Weights of a small transformer language model.
Size: 22 layers, width 256, 8 heads of 32, MLP 704 SwiGLU, vocabulary 752, 18.1M parameters.
Architecture: RMSNorm before each block, rotary positions, no biases in attention or MLP, untied embeddings.
Each number is 128 + 24 x the weight over the matrix's rms, rounded and kept within 0 to 255. Layers, rows and columns count from 0. Numbers have three digits each.

# gate: layer 2 MLP gate, 704x256, rms 0.179, rows 539-605, columns 192-255
# up: layer 2 MLP up, 704x256, rms 0.184, rows 539-605, columns 192-255
# down: layer 2 MLP down (transposed), 704x256, rms 0.0971, rows 539-604, columns 192-255
gate539:117154145100135134120144153140148135175115117119064119122130088155095119145102131122154162152111112127131119128122120151128133155107147091126143157123076131120120123112157098159167114157138112
up539:150103080137138121152104110119104121079143132145156121134088167115152119130162141156098101105116131130141148118147144125172140101134125158127124112128166146121138119151115137092097146116139131
down539:120113126097156117137072119110129126124139186128171132117112142099116139127120107140145144155122135095118084158121114106141123124143129167104138172121155088182080081156135116156126096090176154
gate540:084107152108144129141127132160136147057156139142131146125107137097115118122144107145122144134100112082138086150149127073123077080162115127093139146142099120105133130129136137127110101136164092
up540:106127120131118118122159141159120150084128108131184134105120122124110114102135131132131133140146118117100112125161108091119094116147108106113164135104082144124064111145133086155103161120136056
down540:053100092146147122127164184159147134060117124144130133102107092102125107128139130154125127161115086156134106135088114129118105136127117165121132151132127134131098125071122112119075117100163129
gate541:132132121155114116164140108125120124137127117115136119148124126163120121112149134153134121164108118149126134126109133129129097122126113130162101117107119143108107130163111145144151132156125124
up541:148115154115148128106119150116136115116106110110137132123114123118127120125119138114125105122151118103139106126165138134150149140142143129097146129154141123136112121085114121110101150115137109
down541:126112142086126115142135097128130106113125134133134096111135135114107155111127117114100116078093129109118160144115136117119124154140147145143120135167132098116184162134138136127128139126131146
gate542:142138135149108144116161114153100119102109133118145113151132104156118130139119132156143092165147123124110156143138101149085136127094113124103155118128127117153113186162107151102119118137112101
up542:157132147148123119120162106128116108127096122137136138178132124144131139119122112153130109169105143121096129113111127133137118149098124130120139101143150142130095174148133099128136094128154094
down542:138142129122129128124148110122202122129110101120117171126108132119097132120104144124117141149100132138097117125080131096124108143154134096102106128134144115131121109121146112144135108122115115
gate543:124163103185111147108117130169157154128158100101124106134176125128109120168150142155094138137126157135121139136139125089137117138107131151142140084171093085158101134109125145133159148085077149
up543:116132125064163119120149113061108122119109141158137128135092115127148130095122135128156108105149104098128142106104110140139141123158127087128123184078158168093146114134166130132118110144160085
down543:135059153105170197156192115125156146111122168133161112130146167089129094138154163101126192139115141161152097078075134109117136087125152091092095168129166138131156103185121119163151111198084105
gate544:123167131151145118163131142084113122138167088129150117109150106120149151128164155120168086104143174168164143099142125110124177166138097146145065130144094143176119179057117154126136166111100131
up544:146096122081125158097122124172151139155120155145123139147096155110122101141123111169078135178120098095152131166096142118136110133094141128142192132111136128094145118170127081131113097190133115
down544:092059139109102108130120126199131101106137150099162140130102122127120115077124159173075157134108142129135110187100164139112084118151207107159197139125148107146128073146075090149108101123165124
gate545:189115116113128102149122132142078120146165108117134118117151179113146130134124148126140152109154164138116139131077124154100120109135145118148128188088128101160119200169120110137144157104166133
up545:182084102077105116152131092112094108145136115127117099134169194127174143141130157132163167076147193127105136127100113162117125118152141111158150176075140122135111170121136099134128148115144122
down545:127114116148130099132131167144140108144123136133120154126125102156115123082126100104080088142133104136138128144152132117136121148124133123125120097150136134135136096142124104139135146152159127
gate546:140125119122163146124140108133178123116128157111123102092124146115100126129150090113167134160129091120068090109125133117101197160134161145122137104155092138135114103130140124133115100126093141
up546:148142118144153129120118124129162154146110154115153102113145156077129125137139098132172181149097135106094103115138119099134193150145140132109147133124128153100136109084112153109099083128091112
down546:107140169147175130139137126120181143144104162128122132106159128109103124145102113102106102084100141118142153125151127134146151163113188130125138160115142135153100107126121178098075083154133158
gate547:152099117124097104101108145106111142135145131172130137113150128152153146150156107110158144151152130151121081120112139102127135092155117108137186128136133120136125072125068117111107155158146113
up547:181116130132129106142115121128132119108113100140105145136156114176176104153142130101177078135146121148120106104135128137145117124112110141145195111149147128125112089185090134128138142172155125
down547:174116152130078129100117156087139137111113124158094139161123152174135115143097138117116115110130116165162129099107130111169124149128093157134134123116123162127127133117132181125123099116147122
gate548:157121142188142102140103112098137129117132135101151135131118141115148159157135139137132121140177126169140106133159139095143157124121151108158137102097133128138130155132140169117135122143139142
up548:138125150152091120159118146136113114123150108114131114146160138154111160155128137106157099102164123173115110126163112114155110106119100132161120133124128155167137139112146168127105147098131118
down548:120135102098147129126077157164131102108142098124098142117106137116125133119114130130135113180132173141145117124113091165125157157152121141135156161097109112167133119146107138125172144123141112
gate549:153102106125151193156116113123108163107163136107138147113156105123110150111121155138104114145079173134134097113110126073127103133125137114119123106098141142139105129078088131147106138099181134
up549:126135107128085103155148108099170086115167139172165123148123094137148150133133110104140110146114146101119117125123144136117194149132123114105113126117118129120128120157139106129131115125109114
down549:154114129140108091134122119106178117115113120145127140151128082117129157144142132117122122151122147100122172166155087109143162117141112083147101136143115141103139108164150092144134140126126130
gate550:134108116129142111125134159116112169115111133131091136109124153127158116141141157098113147111123131140133121179164124107111150124129140144154113114116122138116123116094135117113089120115127117
up550:121174101123124166122137097113157131125113141153129158156167143121105138124153097176136105123151126130125156100080146141122092117095114094125139163136113127143115157110157124121167122135120102
down550:136137145121131112128159103156094141130106095181127172162149146089097145117172142170163144130156098103101111102097146110062118110112105135131171111136125132132137153125129109148139127106107116
gate551:168109127106111100128135140122105129111145121133148115137143138109150167118134131098144128124121108121121123115125127142127106112114125133152129127140133123121143118112106133156129125135136145
up551:149113129130117128143131116121123109114150112131149122143150129134150140134126105116107115130139129127138123115128136135130126113145119132123112103144135123088155139162125130148099144077114105
down551:154087112120096145127112142114116102150101130150128114141123142117120135123123138119116128146128127122131134137116134118103137124121125121113127148151150102156133121119135141121137143114134127
gate552:134162112107147111138161178140128126131175104123136144149120137097134150102131107152140104085140154154121156135110142142101117152137108130140128139095126114100128162113112116135114105096147130
up552:112125117113112096130134149124128134132153110144143105112109113118148127099119147126101110122142135124120119117119127160083126131100085120137162113152143161115120142105112129110103116126092124
down552:100132136146125115141141169137110128107136121117154161125094094130149114120143118131120097107140113114139153169106148119101112130133151159165150108125158142132120096079144138109133102148140122
gate553:121108116107123144150150125139143093151156162160160131160141165131122192159084115157111139141100124129128126078144154136119138105137092124159151119129128102117121115126128154168143093145145095
up553:167121157121146100106071129081099160092078132105148122072109125156146089151167135093130155128119154137122092145126125110158108142157181068130121162138126089116150135113124102137108130120091124
down553:073117082140136161128180161162129122108183136149102101160138127112125127140147126149144109169148130089128139143154126134103151115110127145119135077117111138116130118173125153146186180133168134
gate554:116113078104146108143121107142142117108114101099122130115134104114168102164106152089114120122158157117139131114118106137094111162142149177112120180103135144100152093146122104146127176089116140
up554:133128180168111152126151130132110112147112145162131110143135140144090157082146109154170154127092109166127121146136169127173135108124116086158128076139132129154098155102131149120147080149155100
down554:161104152122138156133115141120090111116158197162148122129119166164096169152137108153125185147105144145137091151122115152133159122081091113139153082101131123129150141125123183157148108144121134
gate555:140113149142116131130150143121127135128127120119119162129155119133123126132103118123141140136149136111144121124140147152101121062107117126143129129109131144137123111135138130118138142162133136
up555:131130107124129117124111131131108135133133175160166116156142110107138145137156131122135132127128152116110158120117102109128138165141121121117158107114139115126161143133120118122130108114089125
down555:183100151114105137153156124151129138131119101156148168119151129144136114132133137110145131121130133109147128137141120131106122111102133126124124152116139141119117156131127087115157151140136137
gate556:153109148122104135111123107109113131069128113133127068109117118145124150130137119121117125114168129150106104128126130150113168173119115137105130123104104083161105125149105095151124151146151096
up556:120111129117132129121129121102128120094122107127128062100121141134146151128143118117114107122154142135119103129108124148110145162132112130130154106096116085150099134132113094152119140138148111
down556:142074119076146142117170111136111143137133157116120125097085118159160163183109103083098146152151155105122111125107136144097122147102132121112130103110151100174107150139113129121137123173097082
gate557:137108102130139137096126127145106118143169115098134132153111132129070134097150125165141157089170148129111108147155132121116130121160129135144162138118134095146130154153155114092130125095134124
up557:112131147078114103158118158101133102128077153152136129115145110144149122160115113113105121164106103124147181093113101133099137132106117142128100112147125156128117105110074143158125126171123129
down557:103143122090098137149118109147152160120107115172138113108126102158141127132148161110129145102075125150128085123110122146093150140143128147089134129116098126097134116150114120139138112155136131
gate558:137186164129100084107110124114085084147158150117148100164124136139145148174132052104167165099111149150103158102118142096095170093117121111123148114106168085122190119130096123093083151152135113
up558:117130122103120086129162136083131096120084138138129143147166106142100151180087034126146161137115132185104145112134156064110172101117169140147130117109144056121128097105146108099156166158124108
down558:116151109109134102104134145085128114159109108137079141148125113135122119183105071153103145131111155178066101093137162114067142124077134136158127067126173116114134126157135097101122131145109122
gate559:102129112110111173149135136125115123109099142116112191133141111173118091075124130150188146131123110132191113153120149144132139112135085137092086102157103120111098124102138140089117162116134158
up559:158098110088112165097088111139160142145158134155141111096158100191143114150148150138118176163164109135115123104156128153121128130110091132139158079119174112127110138150124151132147116176165123
down559:126160112120107199112105090127105081110085111122170147142174106133106117122108135160130136069112102093192119117121118144124102125138124108114130150093089139157100077116151134094124130109132128
gate560:145127106121141136113113120154090127104131082112173099131123122146174135129140150128127157101118097136069107140152106182139083128083105141132057137149140108143099131150122123115168093126141135
up560:139134132154130127116128131127112110131126107134142097149130123146166133102105095132123142151118100134136148108131111148162150086130115165119091180115161129097131105117125137170166108133151132
down560:142177143158131151141154131147121120111149151118128143117115089125160138123123103153112135090128113120108116105124116085158157115144156137125151140109119128126132135120128130136135114122132098
gate561:132132123147130167105127157126158116148147124112120118139140108117155135140168125136105114142141136119122138136126127112149102123090122131124135110113117124160126143122155125123131141136120185
up561:120106145137090128111134134139070146113140118153141105125078140130087146119111105099119135132137099153104087108131143163090147136133116153120105129094139095128110131104100129130159100107112115
down561:126142155122143131118131142137137156123114139144130093140139118125143133127141142145129113121139122114121117145140150104133124105126126139140133120102114115135106135138124145110144138117119132
gate562:148107137129114101119145145091130128088103122144100078132120158105128123139104164122129102161110175134133138100108117137136116125118163156143139165119123118141125105087137141129144131094148133
up562:144119097106129122136107108182146148149136116105122135112111112115113151094121067149124138093172092091112151144143162124080154142160118161087138110124075113106093130150119118118109128125121122
down562:121126083127080113109110134160093112161108112142108122134120110086105127119142080101120097070165104127125157141122156153096128083112116168135135137145082116100104125144140126124158122122130130
gate563:113111136149138162132141151134138153110124156132116148168094131101117119138122136137136152142135133160074122099140114121108122141104137118120124123111156137105103122142185130118108143133142130
up563:140120119125103107135096104111126173126154141147169149077144120108103091076108124152135121131115118152177158127124156116101161150146130118154123114136144091129116127085145128145105127108128140
down563:122154150149132130139147108144134152139124155126133142145130090122113137104120128124147101124102115142125176131130161149106128118149143100117073117123175150141108138146133116138090151123111126
gate564:131099136132136121111141084137111134183176130094133170123154117129107106127195103113083178085150107148123140170096113119128138120118134097135080126131078121142114102104130131142139137187100116
up564:149088162120155122124121092170159114164186125145105123139109151091122178162105120129156136127128137132133139160127109091115112084128134119160131134162134091149154162153167123110093147135136167
down564:068116135124155141139134197139099131112128143123143118120093092125118125110102151122158106128138125125126139131103109111143125149106084133115115146137108101113126154072098052164152096163097123
gate565:166067100144112143131146170135119091141128158143155089137118145113111138112121099090143123158149117126089106172132140157111122136146158137150143094146116099104127141094130087110096138129146157
up565:160103097135108121101150123152110106137107142135157083151135113085142128130117107080134146164114138127108138170129120145115134149142144118142109099176110108118130167107106106129136151137114151
down565:159121082166136132099110132118119108146131165111183084126165137071149145128152118078174121094132100131133143141121099153126124149143151126120151109160135095122134136090148145101119131165148114
gate566:144155116128140111130145137177142108114111145136138137140111120133148125121112130136149136129172081146133144147111109110083129111152168135129104118108146113090102133099127133157129125147139128
up566:123122131108115126134140147170142120107144142118132111156090096118156114128101136114126124133154086116140135130114121113102133095144147118140120114112129090103112118116137131155133159114140116
down566:144138138127122113083152145122119108097119136144103107138100112127145104143108151111137108137141093128128132157102122119107137100120182125146132119155136134128122118117164115155119132124131113
gate567:102080117116124116090109141143129088126138095204101128116072130099156177180120109127114108163068152151122057119161150129130104162176186158104154172126125094162138134127092120109113111112152128
up567:143126128164161136142136106120067137116106138079158145147096132215160133102128139114127196066153143159123129139158110172099135068127119128119162146102110168134179110111131135107156091141127077
down567:094120073106091163159110124088135084113129169178121118080100149131116107107139103137134168193132107175131139105066155143106146134120080123136091084143120109133100135065147150135126092126139173
gate568:113140116122123142078121129145084144119154146116132127148128084091161130131092094136132155153160114117117199152095126110063134119149092139127130161122106107134099104096137118160107115087096106
up568:109116111170157130158144153074146098129095120105128131073125176164103109130137141130115117116129180151161109159160131133172131136101167144121137110086203140136115144170079144053125135156158151
down568:140085129175075152144136171134190117193074165127125114088117129135080113146134149086106160113127178137175106120189146146142090098068120097135114109129175156186178127162072117117103106154160130
gate569:124137103112135137134105120109112121128122096115133123128129134137115119118116122141123135130145134144135145133151112145113119132117145111107106144151105108120093137149115121135128111126151113
up569:129146144142109129134155070145132115120131147161130109138112125132121120147116137134138124123093136129101101121119131124131112098131119135140139132124135138119132111129151141146126139104111139
down569:125115142126138161155129136111133142101147147134127127135128093123124140112109113128139110127133133123139126138131121101140121137137127117119139139114128124138109113123151144132148133159127150
gate570:153152145128093138142145089140124145123136136088114150144117109093153122108121148128145107131139128174121135141154123157148162095140127135132113104111123145111129126124110142150146124121140143
up570:141132149110126140160145140131122124140110143098115109110149143140162100114103094115156134176119114107137133134117104143127134116128116099147108110132131130110127121142113127158136166139134132
down570:157121139120113131127137138147153146122131114066114151107153126106109123120131106126170148107107134139098145141160116118137114116129117128169133131100155121113133124135150108160114109138099125
gate571:118123153128159149151109117144122128135128145103141109104137132090161130160110088146150101152132108147136125125107128124128134111136150112097116132095136098123109147134118113139090135097109076
up571:145119120131099095139125091128128103184115101083128099153116127106135164104122124124126095130128165182117100094115136121151147145098133104132112107112159145111134118139119172090118118124146127
down571:133117111136104109078124157154101101115101146121133139127122107138132122152142113116111132139140175154136119149112109178118132137144123142129153113090176105116128111210095142154166154127111154
gate572:141100152142100138173139128106079121125109170093139117165160135125063023081145099131047109176137070143107157153088120129144099083104138066182098172096104111149126147140105102119119151132169147
up572:139084158060091105145085152115103132130177107120113114096172125181106115142162155137112137117179125120113124125090170151107138149088152098096085106126123087125086086113119140092123126117185115
down572:140152143151141122144105120098134097091149140112099120136117111081087090138090157172106092135153090117061166158066090132127123123119148082149160118095151147119124162133144120101131162072143154
gate573:166094149134072120100109139084121098129115124124134128155117129119103172139098081099203150152103162091146109125138121141108139118118146121146156076060107120148108165124180134117158134164092152
up573:096174108129180152149138121170114166130154126134134144118129157141115074121165186159054087121160107156127144126138142101131092126132119138100107162155119126124139115153077151091098117103152122
down573:104112079152149097140177126157079124133143155121136087128138148149131118151206115154119128057132050120104123086171156080117157149134140120136119173149159072143110135113108140180071137098140087
gate574:144113140090132116102126114146126172128199119108130117121147109142086129124120137124122137116137069106109110094121089145119164148111070130108124134125140138136167138089118107158133195114069129
up574:100108152115112118179109130143090104129095132137093150175095185180117118154165115123116087167136180176118131113125155163157079096095135119102134140137134139113184135151108128139141093151200157
down574:119175135101111174166132119107116095124126119124140106108146124114158114110134151090160094149105152117142156143137117087113132136184121121142115109118176146087112122195123129118130105114118124
gate575:130154142141122143133122136108128128130132103129123135134095118122100134113109113148134147140155110140135121151135126132129142139139119109129130111137109089146132099115133148149178129142123115
up575:125140141143146146145130111110152134122142103114139108130099110123125132122109119134122141147160121138136117149138099130142147144137108117139123114148135096150148097144132173156165140163125116
down575:115143131107133118129122145126135117139124108130112143131140119152115135097095113119101122127109141133133124125143139142171159147137120138151150133137121126125122109125118121142144102144149164
gate576:130128125163151157135107150129104115120118095100129126130128126141141128165125124151139150150110088142147147094123120091131127116167154150104164173119149132152127121146120109119111118139153149
up576:122135103108113112118119128112149116143147176134126112129119133115104116082140105128086125074119148107117165157111156192109162149123097138137083131129145105105118147126112137112125150132056130
down576:075106123118076103134141148139171086111100156138094125123158147157122134149181126120110151126113131113087144175167118144140123111116090115097069107129114110087136114171135112149164145140112106
gate577:131130147108106177158116109129136157138133136132161140097109097140102105112148141122106164145129094134107115135126157129119156130146114129130088156110141062114148111126164132151130143111117134
up577:128122112143101085113158144111107098113112105108116104175130137108170150125120123112145129101120155109159137127116112135127117110121152109131135105160120172125125143112132113149150091146151137
down577:112150129176150150132145113086102130142144115171110137174130104148124120144107135172147115109114146120159081115111118123127149109136134146117143167116093150070127110104098128144116098144143139
gate578:159115162123144136172106143127143150098161143165157162120134090115112145089182147129146142109132134154182128117097133134108130147111126145123101116090112109179104184141149115145177130098110132
up578:169136135102118165102189134122065191143120129099149127112124128152076130090159097125133173137152143106138125110133131112139140115128084138137068127122124113130125148169073122141134129100115167
down578:105123079143129096157128140169145110129135114119119133149129093114103142124108114130128121170086136128097149126153100131136102126108174112122088094132123145110147086130143134128119087142105110
gate579:136139126108139173131136139072124131143151097136139126123101110117098113155120112125081067140131130123146155118095105112097151137147121107116099157137143115145173114083138108118138151116111136
up579:129138137136157167105106158065126127131133071142124106104144118096103138130128143134082062129138151125164138132116105113075164144109136107144104181141144117139111135074134127096143137126098096
down579:133120129112124124139136104154099134151114177111132120157086152138171110152152114151156147105097157162134112102088126147161123132129137119103137115155133132104152144188113146165085116145188138
gate580:159174139168166121119165034038113085133129142132113133114114150039117121141094150121112159143120113122108185122115088084117176195169134171133147088140080126120129122123168118128120097113131057
up580:101138120136099116105152143096122116136177119138096108119112111090193097178068073117103157137135088086153144117150118106107153132140119107099149144134090166144109123141060111125169132137094133
down580:099077165117148120078169085138114124101151085108116169110148106073159141182068073104176116138164078091153147128132137143089174130128136153166134075122177104124123134112105145103127128120115107
gate581:109099134135089131180154173205127138138126123163120109147133125105128151077115171130115175112111140156092112134076129090111101141182128073127158081164136104141103145084077166135084110119092110
up581:174142111095115137055154144113161152151145104118143087095100084142149140134128090110182097139122089136177139098113148098119073109097130176115102102110166119103154132153148101180145124173135127
down581:128141193097149190107158129086054136074139076122161112143152108140108125172152152136119105127135088107185148138096108128112108112105108158057112131128169143166107113161105130151097128174109117
gate582:128152083133168133122143139127121118153102134136139105139132148118107115133153055147152130122151138107126157142133135105118142127113153133114129135110192154137150124135138134101158162104126180
up582:136142080143164122114128141108130117133133147142110124145140173119119111135151073181145132105109144129153155153126137100112142139116134153084110132127203148152140119135146118087165150099140148
down582:107156103171109133104113135142119150160117121125123109143101123100122121159100119136119153101145118134133115106131100141133106111130107155122152116137142128132140092126134123137098126150134125
gate583:186118085106116135125139136113153123123121109098088128130092110131130167114142139128129105170131135123143142132140136098141118162122113114161101117103133136135107161132129144126128146115101144
up583:161121125110090138119138154166141125129119123101138108146098119131128120100128136129136120135139154146119160137150131106116121155146145133137102075116128150124086153156101109111103163125091130
down583:130123107114114116153113149112154108113151111076133150124146124122132116125117125113106146133115118149122141144125137129139093131101095098169112134143119136124102150169168130156109148131108107
gate584:159088154113122107100123129086131134136130133132126097133064129179162129131116178133137117100174104127125179167133115111124170115131160157139138132134096130161128112142121158131120153147150119
up584:115159114159136141139131110145120117134134129137121152139182125065086135128171091124125150136100166145123086102110149148125072130101095110112115120127134120106129161121154074137138136111096119
down584:119131120122140126126130072154115111100131145168151133130104143050113148124158115159166136154134131120100089108135163113112086117156132181099138108168107131087120135153162049122159139120111128
gate585:141151175119108143126139111135124147096073112100090153114170119115135135063123131107120096164140124066135101119108144101119127111148116130090103110126126130114135135114113127135141148125174182
up585:156141131121129121149119151158140120121140145144165151111113120115118151121141115104084163145114129090149119106132129098139121113163108159113153093118119111144146124146155167130119120178122144
down585:137165108126154096116116146112110151132126133123140141126141140134115175128139106103102100114125134142133112102153161110114151125150097134109152152117131118154107107133132146134115140154128121
gate586:139111163135103155127145133147100131147075129132149124162106144151148139129109093093126113101110156138164121111135140115107139103122142121113159099139152095130123093129113114161145136118092103
up586:145167143138139114119172143118122132128104124134157123161116105140146115119131121103123109133120159131150157150128160118127124110121133118109150093155155122135121090137143119149151126115145099
down586:145158171127153144117139093129118128128103129136143112144129107167136162132119119122131141112113149141153143129143098147126134135113164102095160128132156135113169113126150138131118076099167102
gate587:108112115105108144131114109101112110143129126152114151142147120143119136176090152121123095137104110161117143154101121142173142113150114102148151118154148083103127148130104123113126119142140108
up587:139122118155136122130122154129137126149096143130139121115116146121135129135160146099155171129146118092123129113150133103095114126101136144122124119120085158151174097113142120158167131129083139
down587:099123120099167106098137102109120132130147117120099135118167135103137139104140138145108116132123116137140106106134151145119151140126099151145116143130130099108121121118128131126121132104103151
gate588:158122104110106153127150127118155115137093120162177095116143109108121160168105129159155082120115171155137120136144125113121156108135121158087132133105141140122130138148140129098136156135142150
up588:145117130115116154136126148106143123138114124163162084130130129073108143161095155150116096126129182132146107155150137105129137136142095157102141108082134144111102125141143123092130134141144102
down588:138148131090142130163148145101163128122113131117149108101080103144109181156102164120143088155129145132154084118131138112140105085121049144103155108150147131130147162205178103107169151120119178
gate589:137147115161074137111133099146147137070174106109145092145113151105105123136138073128135120193105132134125200141111165139115177193115126127094134139140106080094083199160094096148120154091115136
up589:076104110106123165120128158130139157122157128133158104159064155071162130150082095108158145125124128100084049115149125157117170177126145107151115083161123069105106097139149138146130082107115106
down589:119170132148107161149150146141088129076111160089126123158046116112108145087168105135175117118125173163137104136130109195075147183143154107128171122176197110160109127096137154141152158119126111
gate590:164125145139137128133095127169129145092120154106144120140146096132144128163115095131143125156152122155150118147150105160117150122146137135132115136107135137096114169113119120149114143121125121
up590:072135137107119107138116090094114138140122121124118129149156124138148143125119119083177124112134138110129107113103114129109093125146131112124163089134166113139132115113129126093086132124135126
down590:119134132145130120149139153117116135144132102111161109155119158148129110145155099101146134102135112133135132154069142113120118133148128145111159093151141108137095122160108104144114130137110122
gate591:100143111166102148112155139086066109180121115080144179071079076076122113122190162199096132101114145072095166122117124147125182153163162169129165121100164186160140191087114137160169199151138127
up591:140079150117141066135121120166201148116130159148102082135140133164121120090095087068114099151134132168154111100137133097139054120121154123097095142117078116064150052136118186133130112072111148
down591:153148127083166117139080107163022140036116151195089096165157178148091140108078104085125128165113124135170103145062207030097067130140109140130105086146111123096075104255142107134114076149093165
gate592:093142129120114147096129143148111146098120073142137147144114117117118137119135146128147118128118154149139136083113128158116136087152128132102132120130165127134161108139122164146130108151180098
up592:154111139163124112158120104100135100160112153108106107093131138126141125149114121133087140136117097090125121161133103108130098153100141118117117123096100121137114111110116109117121137100104157
down592:108145119132141115180110104084124123114115149133109115124121099124100123103140134130117106134107170144123095136174157102110141119154156113135128163086089144140143136137120144101167124091104127
gate593:136131143115112138133130091104122119108119108156134098128115110114146126112155114120132150152160124115125103094124138141060137113136136179113152146177136064146120152092157125160126127112093127
up593:140112108171135132123129142142128159136128123077125174135141134129111122157095151127123121114099135167126133145110121112173126131101127105138124105114126180122127108174126125082114127126136129
down593:114070130145091165138149142141088114109141120113112117090162171106141109123115152117120138114119144125092163131136099096166140143099137124133101175096128167105151142166118147109109116134146161
gate594:144092116092098129127123144157148137171137097134108135157103115101133080086131140089111184138132093128143151120129093153110147143062149150132121154174178131131122123113139130089125222148110144
up594:118132113140132105164176108125159098158121151126153147128146173176117136159140133111154135115121093151122139133156146129136108084143100093161108153091132134189097145133171117144104188155161063
down594:149142122103160100128142111102114110080148168115150148121124106148127141169106129092129073093115120097096131144129133089150120119144118169112116098101068111143112121128085130158144066101150133
gate595:115128126141168140104099066124096090148150088091119111178120155092099114113159154153118075142165103124149149106146185106121114143089114146096127087111147147135164151119150121123072106132170180
up595:091129110133163149116114075158086105128085135072159119125164149097105121111159181085107112177117121122077127064119093166132122150079181157130139180183130140124149188116131145116109118119038112
down595:124119112117103139173160136104140149161147122164112141112155119158147119131129141123119121159064146149124153150119134118157167135172119112127114131169113107146106112098128068167146126104133104
gate596:141112130126165142108127112133137121143133122136116107092151148140130086110139120134115097087143159132134117114154131123137123126091128105087143136122164150101122122146141135128127125143122130
up596:132135157133134121157127130148128085132173126122129111143120113127150162151118122151140131161111116138097126143144122142101096138131125161131109135140142121133144143111091123145133125097174122
down596:141144123099133160124146132122089129154141109140129102086154158146112147120138130112141168149112111131133112114116124132095094144127078132175109148113131150134144147118123106132121148108143118
gate597:175115101126109125099073130117161138111138128193123110146091108123109166116140107106129122128151154088154114132116117127100146124161148106158085102104125153143129096120152146129099132120130154
up597:201111120143143116086084136118160156103119115165133117167108115147127120130131108141126138108166145101150159121150133118084167154122144107152103090105115144145114123141156117133163125120120169
down597:137146120144165145139089132158147133115132099141118176113103144129119129104112110114128145157139150098099126121110103177138127151116156092126132129137157167116116087127142155120136142148131153
gate598:144153141111123092131128169124161126143101149092159090114112140082120107170129133118158170159104110147113137158133165159095155111160104144133135145115130127139145077118133133137151110094115121
up598:132120138097141164129102151112171126125100129090147099143105161108084101154132137136146150138114118115111141144136146141146136132143089139115123163110111154131157110098120134147141104098134118
down598:138158147141135110135166174101146093102158147115122145096128150135115084153118173143138105138133095117130159165140130135124105115154146145143128144093106119101161102069123121116114135113146108
gate599:153130116142134111172108142104107121097073098168116119113139120109101120103151140147127128149152146119144142156108122152137149144094107107142135187109084142150137109108108125126118077152145115
up599:148144129140145102158132128135129159147107139157124117121123139101125098133141119148119150104161153126137184139127111160107149108098162121143111161101100136115137134100132174109119133145125098
down599:134102121092117167130099125104144112095143100114120152124122144154108130151098121172142092161094095145114104122163144127138125143142126124135153116148137106127131131124137113131122109122126141
gate600:112118139138118127132147068139144163149137167128146141102132123140107137127169156149095153137118106152114116095135133106097092121131132138132112092146119135165131158124156127117143103122096124
up600:140132149095127125141101184137130138124112129148130143135134174126112142121126127162098083168131129108129135134126135134122153133117172141122132178104133100114147134118121114130079121127134096
down600:087079118127145119136155133135129108121141166135123138138153150115136144130142134122102132129122111128106095130100161118108128162144104117109089159133126144110137150124119131120105106131120095
gate601:122133120096159102122095110151146147137125168132147102142170127130112107132137143130167123080126079117065163122095135109132112137135097142094103132151098120095097172155180167120142135150140117
up601:087133130142160132127176128092082126120119109111099130144101139085146125142148132094148107129123080147070190163116109116125145112141099068128183091138144115159124078136141131168130092107104150
down601:127164112099097124094120140117130126123142096124114137143118143182117084132120102160134167125138102103115105123189109155141177125103155101134109155123131137079148131160117151152139162091143118
gate602:137109116108087129136109111082130136147132162148110108129128086123118148133098125144094136114160157122116174131108125097150123102154108157114112105076151147111158152135124146108144126124155109
up602:077144099141160105114126128142137124122122153116127092109157163123146106135147138103136150099105115113149071144115121160122140150126140091123125149160108117125153102123163119156098128140123142
down602:155131111126098132137106098142092114155110128108163137129134112126117134177132128116116108103090146166160143120106139133146144146128093127142131145157145118161120129060147135137110127113124124
gate603:174153154115036126145136182165103114152148120112194107159103114067134126118098146124109129089115126114104152144133111100144107144135124110125096168103114134127100143129081123116133120119118104
up603:120142120137104102134138109124094133167121123113137142132086101071161109107139143173132116144079130105107122121150118097173155118127097132112144158113138120138098150109117136120084152126123165
down603:121151135123190124114174114131104141103173157135117129108134100097139102163086119163150108141141133134111119075108121139146140121128100114097139123117091092138083129148141167165128103154133151
gate604:135096148139137059142130155115151138134202138139146115163174155119160117164115096129144137119157081132130125132107171110118147097131135111113126183151125136157134135119116136111170175152145129
up604:147107090131085065144142118127152148160149078156100144136100175147133099094112165146113113106160119165124115168155155085151123131132159177139096143129139111128145104147122172129093169103163106
down604:132152085145120131123122123102082119118119134162109091106132104129104129145136164119134140086137144143153105104070106089142067116107126107147128177097122184134127102135127115154143152118144123
gate605:137112114099129099126108119156135121143162144127139103126113125110130122119130159132125121104150117127133113121135133124109113130111129117159108125130128132144105147124145151128131147145124134
up605:109155121137117141111140143080103132124112115163094158123115136159121139166114102104116120159102158116123148153103138110160158100143130143105145123137132124121135113125093110125115105113122128